python train.py --vocab_size=8192 --activation="tanh_gelu" --norm="layernorm" --attn_scale=0.0884 --bias="qkv" --parallel_block=false --init="normal" --init_std_qkv=0.0144 --weight_decay=0.07 --decay_fraction=0.578 --final_lr_fraction=0.0
Each number is 128 + 24 x the weight over its row's rms, rounded and kept within 0 to 255. Layers, rows and columns count from 0. The size above them is the row's rms in percent of the matrix's.

# layer 6 attention value, 384x384, rms 0.182, rows 209-233, columns 320-383
size [ 86  89  86  89  90  88  90  89  90  90  93  87  85  92  87  88  93  91  92  90  92  91  94  90  89]
[[106 144 130  84 146 142 162 154 130 127 110 105 146 126 115 164 156 122 124 168 129 117 132 153 142 134 121 142 158 126 132 112  86 130 174 144 148 107 141 114 151 106 174 119  96  56 117 140  94  93 133 150 114 144  91 158 139 159 140 117 126  95 180  77]
 [138 160 103 134 126 149 186 140 126 116  84  94 125 148 165 142 103 109 129 131 112 118 134 113  70 114 156 146 134 142 129 144 122 121 114 110 153 113 132 175  79 103 161 117 143 133  88 110 133  95 144 126 122 138 121 133 129 131  89 106 169 103 156 108]
 [100 165 142 191 155 100  97 144 132 145 119 106 135 111  96 133 125 136 155 112 135 144 163 117 123 109  93 136 182 122 106 145  91 141 123  98 129 129 139 155  85  90 128 147 159 141 138 137 148 149 118 151 151 133 141 157 135 134 109 173 135 162 106 116]
 [129 117 124 117 131  87 154 151 167 136 151 154 131 184 143 173 130  96 159 133  66 165 121 134 141 175 152  90 133 167 128  83 163 151 145 130 146  79 154 157 158 143 131 157 157 109 142 140 138 120 157 135 163 111 146 136 114 152 109 177 135 116 125 107]
 [115 137  94 112 137 147 111 108 123 124  83 151 123 176 115 130 147  84 137  90 149 109 113 136 122 126 118 128 114 149 102 120 112 140 132 146  90  93 130  93 139 121 128 152 152  88 112 104 142 114 160 135  79 149 116 111 112 164  61 132 124 180 119 120]
 [144 120 135  95 112 149 138 102 105 153 130 175 177 118 144  93 119 116 127 112 185 151 177 119 125 129 120 122  96 110 112 129 148 147 126 144 125 102 167 137 109 154 129 128 171 108 194 136 113 136  84 148 109 139 111 127 149  89 146 117 110 135  81 138]
 [154 191 101 160 155 122 107 141 121 121  86 118 184 115 139 124 123 137 112 136 100 135  94  65 148  90 113  76 164 114 115 143 152 115  55 132 139 143 158 103 130 124 113 111 133 102 132 108  90 164 135 181 128  99 109 103 140 101 156 123 126 121 131 115]
 [120 137  86 147 103 111 165 117 117 171 145 143 122 120 126 134 155 175 108 154 106 119 151 179 113 119 144 110 133 118  88 126 141 109 128 115 147 128 134 101 150 112 130 131 120 141 106 140 130 140 195  97 133 152 120 123 146 158 157 121 152 100 177 151]
 [ 96  93 100 135 138 103 147 117  97 129 132 108 145 145 143 135 108  90  91 145 120 116  90 122  96  94 108 122 104 141 129 129 129 128 101  76 107 145 130 128  82 128 110 142 106 118 134 165 111 161 123 151 141 119 112 103 103 170 114 130 155 133  92 134]
 [156 140 134 134 124 117 159 145 159 154 121 104 175 142 156 137 170 102 199 120 150 131 152 152 125 149 135 163  88 118 112 111 118 110 149 184 131 119 138 141 121 123 118 138 142 130 131 135 161 124 154 138 197 169 125 149 170 102  79 160 153 145 145 144]
 [134 174 173 111 141 121 141 128 154 154 151 121 106 140 127 140 124  92 155 158 142 122 129 151 133 157 160 157 130 142 142 163 131 132 134 149 128 144 132 135 109 121 118 144 129 132 122 115 145 122 114 137 120 109  52 114 129 140  80 108 141 139  58 125]
 [100 166  77 133  73 113 168 140  72 120  91 108 134  68 166 115 121 124 138 145  96 165 141 118 121 163  43 123 162 124 138 136 111 164 153 169 158  93 143 140 115  99 137 119 117 128 132 149 108 119 137 135 114 141 151 114 131  99 136 129 151 114 168 141]
 [ 92 116 107 132 138  98  99 114 107 141 121 133 156 168 138 134 116 160 123 119 146 134 120 145 127 125 127 136 137 162 110 129  92 143 132 100  80 104 148 151 138 124  95 120 141 111 116  93 105 128 147 121 165 136 134 161 116  66 118 108  99 120 168 135]
 [153 131 113 145  68 117 137 158 126 120 124  98 116 117 108 151 118 146 158 134 103 153 156 137 105 125  88 122 135 117 146 139 106 139 115 105 181 147 157 164 137  92 132 145 150  70 116 122 132 135 142 150 106 149 109 125 171 136 135 128 124 183 156  62]
 [101 115  90 177 120  92 105 137  89 129 155 142  96 132 138 109 137 145 115 129 121 130 124 154  87  93 128 128  89  92 112 126 109 152 113 135 125  93 145 126 113 136 143 143 107 129  90 140 122 104 146 124 122 149 158 134 119 159 113 161 129  96  64 112]
 [117  95 156 129 137 105 157  96 165 136 117 137 164 139 161 125 109 121 129 129  94 145 138 118 163 122 111 151 128 128 151 142 118 104 104 139 143  74 126  93 138 107 105 136 127 114 129 147 136 155 146 125 136 165 112 124 147 132 117 123 100 121 167 145]
 [145 128 137 141 106 158  73  96 133 177 172 142 130 181 118 118 145 169 112  94 131  72 142 119 154 109 163 108 102 122 136 115 116 140 121 163 136 116  89 135 207 147 140 129 129 128 114  71 160  85 119 156 125 107 114  90 130 127 126 125 102 134 141 103]
 [159 115 130 107 160 131 115 133 146 110 151  92 112 126 127  95 161 160 139 149 146 111 138 164 146 114 140 125  46 110 160 132 155 179 125 152 104 144  96 101 128 141 115 148  99 116 100 153 127 170 100 102 108 113  84 126 102 171 154  87 104 128 101  80]
 [151 122  88 127  94 119 171  98 138 120 110  90  99 103 128 123 134  98 105 100 134 148 101 141 117  76  70 127 134 141 132 119 158 150 135 127 145 131 120 135 140 148 116 122 134 127 135 162  95 120 163  64 176 113 164 120 111 100 148  69 146 105 175  87]
 [138 145 135 172 143 132  94 131 117 142 179 194 127 159 139 131 103 122 108 102 124 145 165  70 140 121 114 189 106 139 133 114 121 110 115 103 148 146 143 145 104 145  78 137 118 139 124 171 132 100 121 157 135 117 139 177 115 132 182  92 133 146 142 133]
 [134 138 150 144  87  81 145 121 151 111 144 102 109  99 121 119 141  92 148 156 130 166 112 154 131 154 133 175 124 116 104 156 107 107 144 123 140 102 112 131 108 113 134  91 107 139 151 114 144 142  85 168 126 167 129 129 168  97 129 129 111 148 105 130]
 [ 68 116 102 154 147 110 121 128 130 135 141 153 139  99 166 110 119 109 114 139  91 117 115 152 111 134 140 101 103 131 115 116 121 164 103 136 157  89 174 102 121 157 110 111 149 160 114 132 118 132 130 135 170 119  93 130 124 135 144 117 113 144 134 160]
 [108 163  88 145 176 126 114  97 111 119 135 130 138 168 100 115  69 126 176 113 164 127 174  91  88 129 177 155  92  87 149 113 116 122 125 147 144 161 144 144 152 144  92 162 107 155 112 146 143 166 200 123 105 111 166 149 142 107 119 136 109 128 101 131]
 [ 95 105 112 137 107 104  86  73 116 163 119 139 139 148  91 133 113 104 130  72 130 156 130 139 128 110 158 154  93  92 139  84 121  95 144 102 121 124 104 123 160 133 123 111 138 148 127 181 137 153 142 159 122 132 118 132 109 140 102 105 106 124  85  98]
 [ 64 118 105 107 132 157  94  85 115 110 128 125 105 113  88 134 148 115 131 118 137 127 141 132 114 111 151 102 155 145 154 131 119 154 117 130 109  82 161 133 137  80 142 106 131 163 138 139 129 125 143 133 130 107  94 100  94 159 122  82 106 136 142 113]]
# layer 6 attention output (transposed), 384x384, rms 0.155, rows 209-232, columns 320-383
size [ 89  88  82  89  92  92  81  90  88  89  93  86  88  90  85  90  94  88  85  93  94  90  99  96]
[[141  97  95 144  84 142 126 133 160 154 135 118 115 136 106 145 119 120 117 131 128 150 127  94 138 102 156 133 141  91  89 157 171 141  92 152 111 155 148  96 108 125 112 119 150 132  99 117 146 132 128  90 175 101 131  87 115 122 134 147 137 136 161  82]
 [ 87  97 168 110 129 111  98  86 146 112 118 164 145 117 147 113 157 132 115 129 131 143 113 110 140 131 113  97 145 157 140 116  99 126 110 122 123  93 138 125 180 111 100 150 145 107 131 168 156 108 127 113 155  81 137 118 102 115 142 156 138 130 130 179]
 [111  90 158  68 110 132 143 133 153 131 128 130 102 113 150 141 123  99 140 131 107 120 115 144 163  84 172 114 103 103 115 122 118 141 131 130 137 105  85 118 154 148 123 116 129 120 128  91 114 133 150 139  75 102 136 130 144 169 161 107 124 154 136 129]
 [163 157 107 158 101 141 157 123  96 147  98 100  81 106 151  84 117 170 117 119 169 130 148 117 123 146 116 145 149  89 144 161 133 103 125 127 121 189 132  50 146 171 104 117 147 154 120 154 110 125 111 102 113 125 139 137 109 135 129 105 151 143 122 131]
 [138  90 157 164 178  72 142 149 125 142 118 121 101 109 146 117 110 158  79 111 121 145 148 102 104 135 154  94 101 148 113 154 134 100 106 140 156 101  76 181 119 163 131 117 121 147 127 155 121 168 113 150 144 132 158 106 110 133  95 134 146 114 108 151]
 [143 125 143 176 113 107 127 126 148  96 103 108 135 156 134 143 149 156 130 133 102 116 109 139 138 139 140 152 129 118 118 116 102 126 119  93 126  86 109 124 149 154 118 115 122 162 141 133  92 144 147 104 147  91 130 101  76 171 122 139 124 150 148 156]
 [133 113 113 146  80 165 146 130 167 147 124 152 132 149 128  94 128 137 146 129 177 119 126 173  91  71 132 127 130 126 164 126  84 160 135 111 102 116 125 115 115  95 109 141  78 155 132 125 130 110 100  67 140 187 119 113 141 135 123 102 133 162  90 125]
 [108 130 111 115 146 127 104 127 135 106 139 121 150 149 130 122 118 105  92 127 138 167  80  86 154 153 139 156 116 117 162 113 161 117  98 123 114 188 154 106  89 120 132 129 135 116 175 119 123 108 131 132 133  95 138 144 124 111 130 133  97 134 100  97]
 [110 145 137 137 119 123 125 118 109 106 110 148  88 141 121 115 112  97 151  93 103 138 156 160 143 169 143 148 153 152 103 143 107 129 192 154 129  98 150 102 142 171 115 152 165 116 166 116 119 146 137 122 146 129 159 160 110 120 135 137 123 126 175 105]
 [145  78 126 135 129 164 101 144 142 102  94 118 138 125  99 146 124 113  96 122 130 168 120 110  99 109 143 160 175 112 154 126 116 122 151 114 135 129 157 113 154 137 143  96 128 143 114  95 155 107 138 122 106  84 105 152 132 131 138 102 136 170 158 121]
 [106  98  65 124 145 137 169 129  99 140 121 148 104 126 153 130 143 104 129 159 124 105 120 129 122 142 130 102 142 153 109 116 151 114 151 108 111 118 131 178 153 127 126 107 135  94 118 144 117 115 151 125 119 140 197 163 111 134 169 173 144 180 127 106]
 [139 139 160 110 125 181 117 111 137  88 186 154 126 124  89 119 121 152 166 123 142  92 110 136 116 145 168 104  94 125  55 106 120 118  81 105  95 132 166 104 139 153 117 144 157 114 120 153 151 122 145  72 157 106 135 114 125 116 130 104 126 120 134 106]
 [191 110 127 147 150 143 155 174 166 118  98 170 104  98 149 123 107 164 123 136 105 120 187 141 135 127 130 126 127 117 119 160 141  82 126 136 146 118 140 117  69 115 129 127 137  88 154 136 165 127 148 105  90 120 147 114 151 162 133 116 141 104  82 139]
 [134 143 106  92 177 125 109 101 142 179 102 152 122 130 123 158 142 102 102  99 149 109 133 127 175  96 138 115 131 147 125 118 146 100 138 132 102 119 102  61 110 175 104 111 126 147 136 104 126  94  96 116 125 146 123 120  84 123 144  99 114  76 105 131]
 [139 130 149  80 150 157  82 129 160 134  93 129 161 111 137  96  78 134 124  97  94  87 107 128 123 151 144 143 148 157 139 128 134 133 127 178 160 127 152  86 148 121 110  77 149 128 167 128 123 117 103 172 109 120  78  79 128 116 108  77 102 140 177 113]
 [ 81  94 155 131 129 117 128 127 107 141 100 178 136 125 110 167 132 126 122 129 166 177  93 135 132 107 114 153 163 136 123  92 166 167 139 128 106 141 145 138 115 186 155  96 129 131 123 102 143 134 112 100 132 125 119 160 129 142 129 157 138 107  89 146]
 [114 155 120 131 155 111 142 115 129  91  81 141 120  91 124 147 134 106 108 136  71 122 106 110  91 146  94 133 156 115  90 145 150 132 125 139 109 137 144 151  50 137 176  94  99 153 130 167  56 130 135 136 126 165 121  94 104 160 102 106 122  98  96 147]
 [147 134 123 137 116 101 122 139 146 137  70 176 128 150 121 174 134 148 148  90 134 140 143  78 111 121 114 133 183 115 108 111 104 120 166 107 149 100 146 165 103 114 107  96 101 169 174  85 113 110 134 153 126 136 160 126 133 109 105 163 138 127 125 155]
 [107 114 148 137 124 131 124 145 112 142 139 120 118 113 127 138 114 158  93 143 108 142 154  94 176  97 177 148 134 141 173 136 114 131 135 130 168 124 169 103  92 133 101 140 117 150  98 103 150 140  95 153 100 102  92 112 137 178 106 132 129 156  77 162]
 [116 112 132 108 139 119 134 108 123 103  81 118 141 137 132 132 153 146 169 146 144 117 100 146 101 140 137 103 126 105 158 129  67  99 129 151 122 143 105  93 115 147 141 113 108 119 131 111  91 138 140 116 119 152 147  76 121 129 131 203 122  92 115 117]
 [ 82 136 117 109 162 127 138 144 142 107 132 149 140 177 165 151 105 125 118 137 138  77 161 129 126  66 121 119 146  68 164  99 135 212 162 161  98 143 115 139 120 106 126 146 140 143 116 119 154 112 155 116 114 127  99 156 123 163 131 149 166 109 158 128]
 [146 134 139 107 178 144 152 166 120 119 132 136 157 108  77 147 125 157 125 132 124 122 164 120 135 124 105 103  86 130 142 109 145 130 155 118 107 142 116 129 132 116 147 142 134  95 131 151 134 169  69 110 138 100 173  98 117 103 106  89 116  91 144 107]
 [150  91 173 100  98 135 175 152 130 179 139 126 147 154 147 153 160 141 119 137 105 135 107 160 189  91 108 127 147 188  78 123 101 129 107 141 145 104 160  93 124 109 136  75 113  84 194 135  91 110 111 117 119 141  99 126 131 131 133 150 122 143 162 100]
 [169 126 132 149 145 124 174 147 115 137 153 132 120 146 132 101 156 135 121 154 101 139 148 139 167 114 135 131 138 161  96 185 148 157 121 141 130 140 130  85  91 153 160 194 133 115 128 118 119 114 134 138  87  71 133 144 135 132 130 147 131 138 140 190]]